Weights of a small GPT-style language model, trained from scratch on English Wikipedia.
Size: 10 layers, width 128, 4 heads of 32, vocabulary 8192, 4.41M parameters.
Architecture: rotary positions, biases, untied embeddings, attention and MLP in parallel.
Each number is 500 + 50 x the weight over its row's rms, rounded and kept within 0 to 999. Layers, rows and columns count from 0. Numbers have three digits each. The size before them is the row's rms in percent of the matrix's.

# layer 3 MLP up, 640x128, rms 0.139, rows 0-191, columns 0-31
090:509533453434544540474445411544529506446514460544512533533415540596418494470412495370441563460487
109:404418503524527533381472425552495459517584568479467402538383458604548542536477506548552542512550
093:537478459463490460449490533466574422559504517431523484541564447533489474614492505580514523553495
090:370590548498494556448471460495534481333478414512419450512422488503569437507450459556510448505450
095:438545412512560486537501466527470493509552475527553418395499532470533511462548516523481378404455
107:540522439532496568490480493444406507443436563484629468538502519497539492510450477587602406545486
100:525531520538517500571473495465524536463428602599466463472467565530553528512412591330495490479529
100:396435575555500498476573483560569469478541490466486538493424461340555498513460451549516499459479
084:416466531471415549553502580491532396583604467563557567572576448466565534585463435507475451508394
097:450490506603520550500494538549544426525542348440589432492473444522520474546590577583494406548476
098:487485534617516537579507572601603474515537537514552460606481451371540493487484457414415511481580
105:444463565479490447473601505443423459485512540479549470501482520338511573605490545552586452437424
112:456481423557505443612471479485491503559570535519527495525495452469516548593581507569539535522402
088:427494435477514518396422509531515497522476561508530380579439617518488491456537549452539471459524
098:457556534454586482492522506487459611399558521470560528504491465454491478493523493507520452436422
117:486467514506546454576523436494593522489587515518602536445551450551565473576511588474559474491484
092:546498505478530481575548568465416423477531572495523593460536560446464535433521532453464440475438
087:501511498526456505522504446444512380449506516435482544436434500497575503535455481472430491447481
099:389613626465514424549537494585596589553522471468544469457536390505516560437570540554537432433509
111:548596545419521514525478445541448471456481475411559562507463560436453585607460474499578569493500
094:401553488468517423523458458579487517510493524442493538477471497533530491500541615553586569355524
108:500572579564510596434469519452526483504508510480448486485525481520539469521482529531523411583511
094:431609531485554588494443470537537529526415515524519454572497462496415447529524495551486479486531
098:429604493544589554576508451439622569484462448574512416455526400535528591523458460556430524475513
100:528576495564429560517506477491537509559497580455653549548542463529532496448501516474533512439404
102:491377507496595493590438516440486530498532471478651484462457445531586499535476513449535529478513
096:557588539578558481524510471517547487447488507513445492474535424535443390422467504518458524560486
092:494542465466475526542524424506536473528555527536550497570544555541471614566521522456464490527507
089:573522547489434423533535479537527446469541547442521511541526391492480459425458582473443549501477
096:330485528568550422492480519552540431475546510511479528565483432503421455505548488517490496521482
107:424515510443491458517510485590465511510544493427422475601467544486436546428496430567587439393476
110:546426425512550507564479444561459530503485469461480501414439567564424509457446542484511470531395
099:509524509522588522501587486517476472487575495526475466533491417501501467523480529592435513579482
093:545431464520506581483526480505495440511548540459387488589536576459542507487486572499512536631473
104:490441439521496489562535473490484476520471530452455560556490432539525628428586496489621494512437
106:486504470532547565543458474444543513476433336510419495462437517532336527478499530497454512521452
103:516494516481506470548444495483512529580574462549530468581466481545563455464409444497556515547531
108:410496511586472431519492506513503563470382535479488444572474583454531485466526468498523526500532
103:472539557584467571437499497530491440633523451447603557511410480473490514505453452502541529546529
084:526492516435418497449453514471504479552499520452555544561560384438529537450468456515533577499519
107:452502498524458493439507496411538492434521498499547441500527533549510540531367449494438489533519
102:439505446508448451526505510551517566566522531573572501530541500487416484556544533455441458485402
099:487534546565515511553420509534528569499505450504521519484496496451531536485506481472507513451515
110:515473557514592443462529471531498500535578543446458459564491553533556539504511556532472561549545
092:380562402393472424527511471498522580452454454491548572576506435546528464548509485507606555420482
092:492510463489552527464588472414550539555604524568492550479559539603558440427381460490507482476446
086:573495432466543452461484440471531509516512537421506530490511494485452506432528517456549538528506
089:501503398450466441395500480444544379535480562539454496490456390470444501499521443616470450474557
105:402515561481434571579527468472435499460489462486506452507486490511566616480489502509422596424501
095:439482512600536518504510441458460525543479576450599453455544389584506470473536459502392604443454
109:484457527598509529438460405460515448436500515517469500532472494588454519527511517546509561543474
102:554511621557496517551512472536490527473514575484620539456558446524528446538448503449450473480489
109:539529441567451483449383442548461432484492466461545534605602459567513530553492546500508455422404
098:506527489515407473604576466562487554522556513573515494498510526478529512524462421498456485423449
114:498482464526440466569542504438483464621525453415495582520520504539533566485543523557500467506483
090:454584562470516397577469400483609509486558495527545456544471540427570500574574542477464544542483
089:548580513465474450588522530489565537522492577442567555409520510398507489511417584546532475418362
101:484443508580515451582529457502421578490573454504471596495507582490475500593522421525499476545457
106:433520459547505433559530609635486517557461536580468437508509525517508516464570519499473532550541
102:520600503567557528470514431615442548463506509475403464475527606546462481523539552513538556441486
105:513479518516544444524474500419513552530559478566457480488586475487503506499544478488483474564537
085:529634454497397541509552483494468458538432611421465459472564513478477528484573489465469528462432
099:559546528533544455502571523525430499452516604485491477522511516554473445493524561450495480448374
096:508498465449473507576493504525523607456467538460437489497434569507479483505535488556486483494431
089:536565558526559506580451438541487544427475479555461531555429569543473494398504518591546540482593
099:513518438525402516529468469501491520557491490642520410559503533462413462452508593487498467468475
102:540512505569386487455478442508546522409525555525396483539494485501530516529462542481455494546568
095:494468597508556548604454416620470457452453529446464502480440521511463446547447439359562386558498
101:407615523487475483459461479549476607440571500522469462501565552505509439551557593573483536460535
106:547517482550501501430492549464572540463530527479410495486510505455522382522460600462595438549426
089:504528520448538482525454426617614433570506442451518439484459505457490554467539481463468495585545
102:468563391538482531566426550468506449530589530502438495544436489552480545466563522504484562542520
100:467448468564570506458486540497504377507528518575655515543502551391546541571610556554566510483604
095:525548469470515488482454451466507395451494504529541570506464414458550532576533535519408460495413
097:581521415510470467567418429557449499523511522551580466474458501563518552529541494502450531519600
098:502569461426474499547455443533547507442497473528494537497458577544505582400518487454507444461356
097:453512356542533519513457507551473495466599447478475498460553469450534547487503471509610579542574
094:460506485488454502584473574516499377524519527412490465495548500493495467458435567551527432571478
098:528484528466430474534530513575429547443436566476500547487554482551538535472424533575541470509420
100:489517528516474564601491526629598488509539567512485617487478495522498542468504516468581496553478
094:490528551466474519532533484493582541518517544489584448489419434577539516552564496462452578428438
105:474568452459541500435497444504540513511567433531424562557550475389564583463550501574465496541506
119:492480525525560509484556574575450499555414536478475405489538574483525460677490470527483419541469
105:540576540496432469555505478558509521538496510445392605509420447537413511592433550538537595429545
106:487462525483433466411476442522585506581501465524440457478551511533502459552462515520441524523520
099:472450458548504523500505396470466545449560521449493550545662543509473422530487507598554599511424
092:501516476450537448511505469506510506480530509526386531410539480587539459520560504475485514452567
104:488492426494388438579462515445513523560529571524509521538511510511557483598530530536518505499487
095:548547528515604501473494432516442474557523483498428475524533473480553565530598479518456546475522
105:419521474500438593557482482470478532487464413483496557548541448497573558471504520504439458415519
103:486385533507614536481530504511482521561567473471539587483426536503534441562510600469521462485409
101:401399476583523499480431540447514501460567522515480447509544533421478578550498432503483499543454
104:507475463545391465560520505566498563517500557522433555512549548483517489512463550451565549516445
109:494459593512460449540535516491532438468410605508524461492544519507509527538564446460506573410515
098:481586510611408455433535464479529460569473536414558496428528534503428513519466472557535516439463
101:456464486490529512567578485467487486606512522550457541429583478497426460509560531596485540486512
093:431510515530421438505578500473504561580508518419549562487460441402464581484428391471506553440465
100:455442488460516596562563520447525438462456576535486491445522549346409501524540516430503523536567
089:494526410477531467478513542504435477540454526486464465569465531521483540541370483521590549517548
087:435571435474611425477490509456502503492504509404537491519540454413599563485525424514452561466476
119:398515483469500530457531451510503445553464496524527463523525472491466471594500540576511624522502
104:454501515536433482562589522479498440499481523510554503514465451480646578529503463533514557531469
085:588536517487529470540543538579497437561462526430541466524565558538454457491569356545489531542528
105:578513512527600415573477448565455565500525504422530426468466559478530504396454424456636432471532
095:478527486437553496572466430540462447434475404511553552487488596478466504504537363494512523556539
096:476552469382525569401527538528446624554535462541616476492515469478499426518490461474491405492478
097:481503462524478511532508524543517461466493524495508485582545496411406573509479538408504547518482
106:502516456538498537488575516486539516568503470564516494509530462482519637467522440481444497470438
102:465589475468473474566524523497436436548515563447502581499527570546476469521438506535437503551491
099:514455542534512505462458506479457542450536512492474581542475465416551517465508523432536621558412
108:527396522557577553537648541444431468437518565527538497554528498463490577534415498547449553471512
105:489536550470492420460519532567537595513532466426562530523525523518563453614536586549483451471501
100:608561494423422529540520384512545417404498519443537391489497429515502534564425443528542552432576
097:536483498550505557557491523467477509543457541463557441557493564464500493411521501433502545479420
108:471525564559494500535490524438474462517599542491527497539476585523521423505510521454520460571523
107:413500536559476502462513459500508435546497456507551518595560614503472475461482482445498532565581
103:519482489530425536514462465444493483618476457541443425575526484504673514458545437578556556497542
091:508466415547510448436517506433460499474587485515523473510484545480582545468526466427605546468535
088:539484649501452476473542397490469500505481456530492461378556563496518474521395560421553481520485
097:446468531488475506489480447493423553511503434504497506425442498489499486522511534507541473570467
105:447516387616510626447528549441445545495489493471438569567514478550438497481609501525477540420513
105:550500498518439547429532463474487505505504591455506485481548456561565452597453615539503484593504
108:448498508420555457549540485514471500507528474492517528577557438645568460487606515588512593516579
103:489464504484530546461449554485475516543456469525563542503539568497453420456439524467628556560510
095:554542419509513525441459483484575580433474456510433453602553532485425495534388403487498444497467
103:448542523529581467611485522492366459482466425501452419522486514439508498460459494566506392446467
104:534493544458553478577545519512448576521530447407519559528532533488547447461433388567532484473516
098:452454512487418552601557441409540548546602443451572520431527529488481520460542474509475564547528
104:427624471438423480414467542502527419460452523477500451597535498599460467525534458518472525436477
095:356527465548473478442483483514520461562511422413604494545440504550537480537480519493492492498535
097:480478498536580476560584466579462527531513516452498505496478434487484548502550497492496577491543
089:529460538591505579433499396514482495511619408475442505572447528476430546492478473492435491473510
089:514458497448423497537629504496343525530529523573489488547454486495427490451448510521501406509419
089:517597500497479429429654512530465541527535439467519471528474537475418527587545504465459457553410
097:498487491533517462457532503468509464591416505474480597474521471479471489509514420491530395522489
098:494482484471448540438472546469587472559509516480516541400490420507444530474554497506413603561567
099:466498482404526512451481523553505434528488605525499505563461579424539561560395485428525516449499
110:512468562495509536465453504462502538443491552488583530511579441475502565439423454436580560445593
105:519547445566484455516498574553550473426472554511545572449535503526515508504513513473417527536539
111:421503503474474610541600442451489571467527494479505468508514479561432495457497443550482481398519
096:527509454618536581533504547519521521440516585506521475521524512627550539488522540496534604580530
096:560466414445464511483487569605478472500390515474467552485421489544467481536520542477542519563476
098:397503492525495458489464505503555525489488513442548479536481501527551509508450542508492459497448
089:495527480438547506440543444491439487527522552455540496573509505489518465514459538487435546430471
101:471466512559483543437513534486579429469551564426564484592521434495486529454483527510450489521552
100:535478405498443380507463445574441507521382574408469513481420533506517552491459652550500632467503
096:514416475485499502501449520544457555512432596502421560486470510524479469467329648512585525594545
100:529578403458495470559528488521440456441505495562555475558502592518504523494467542489510561454468
103:573471519475492428517495521524356472493597496492491452476583510517525590502506611607522485504471
098:458562574442492554567511505504477504589503494504560444488551534465571431536482482477531506529523
104:444496645459506379586493474467527502490528468469522440437454552428494477545421550463482522444476
100:516466546466481506605522461536402548493481402540542521578535570489554513457429502542571493541419
097:422498584554479472471480492502462497463461483444428544487473506550436472462480440569575432554416
097:503556465567490442483510460409595540577482452456473605509517479455386449523403525503508504510490
100:446510588463469424585529465539468446390463527424426492531459513541508498479433457511419494512418
107:520539450440474473506493518549616536582443567576481421533459523471597556482508410478497568568513
099:462537451489538533419452462507519420450492487475499626521592532543507480421453512508515483509570
097:485526505491577463402483513544471469557470485477557506532584573471492457545513478557393525539519
102:553527480426445504579559511503526437524540433526501413446510516521472579486505384484443631525515
093:437541530502387556500638482517634429568515570433485500445525502506517527470448471573437512569531
097:463527475502490636558426381476488453476452601528511549589558523511522542575578442407491488512537
095:464510459510463413508493565575464600491483533559444425529502579399494477468484569515489424452548
095:467455527498509476540466477528500478572468484608527487467448464530478499552458471568547609479519
090:467544441511548620572389541442503511494438464617471469526532523510556520565441551475403479529451
098:526495536512588546454590497505574625564458542491430549463508576584495437540438530519485504582466
093:495590547401466596496471502545546532496494456501442498554488547608520518473403459603505527514495
084:467395501505578397444564462500500445507574495552569532490587546500453496517504514448529644564447
109:482576483476566532430588511497476454567461465500535596597516537484549500521445499512485594525579
095:570558542408498469419532490529531488501506502520467458492510468488475441581498555410494469493423
098:501460471569515472570507470516560547501443512546493492569479540464569572509529513553539528504432
101:495518553509425455390557536560504535560401500423421484507525477520446546523526600531507480412615
102:423501523565461495496488513525472418500457579483505530498514590558544650495580464523516608567495
109:487583570505574474540511479464538529546580462495398526499589486509563537433438491469417562487436
102:600549568530530453528550483518518472498501581502591492544464528478439478555472500470456554612417
101:389578510424491526486547504482475609481478507544470453551545585512487529436543487374574494530476
089:485528486435495531481591515479531513527491434529543465577554472482476520529483479584500523512395
107:473436497503600431610425487467449487456549529501456468390502550577526609559497537519544535511504
104:506497546409528464491471510532455523469412574444423550487509452476487488584379543458460491552531
098:487486535419424547520488497467473414487470602535460464491466507445506567537513515475538440491486
097:495553500464525462570445546646457474550437565495489438590565460471508519399508508509545584467401
116:417520539546502448484457455500497513495479442450515453523522455441571480487501530366451432521521
097:506530491562506452561359474565486488525486495479420523519453532538525496489510450456525426494513
100:489507436500580514541598556592473511533455555597525542472506518583435553572444528560535485500484
088:391546537562590578547524551489462561545493491510476423454499514575523453459538478490511485505469
103:523527555477483519550521496480485449554407508498439499481503494589446407488425526541504548491554
098:506473518488510533582505419532478480431580476510444488481462489479524459490562456548524502621535
103:566541570498525513501499523601552546467469482500559455557534441523462390520432590406489500569425
106:400524453414537531631532486533496496401457599470532411501598520497472521530450426540477522371480
093:525516494407452550478464423463551522498462486490449453480563430569480477525532482599564484681442
116:436444430553501470500596513399469516551482577471486432521521487558407522553492515510440504546411
098:335460449532516459538561502514548579497478424576436479548505459508476535433473471568522515515523
097:519528627503502563390494522553550530562511441427516494552470440458478508493546476513449541514522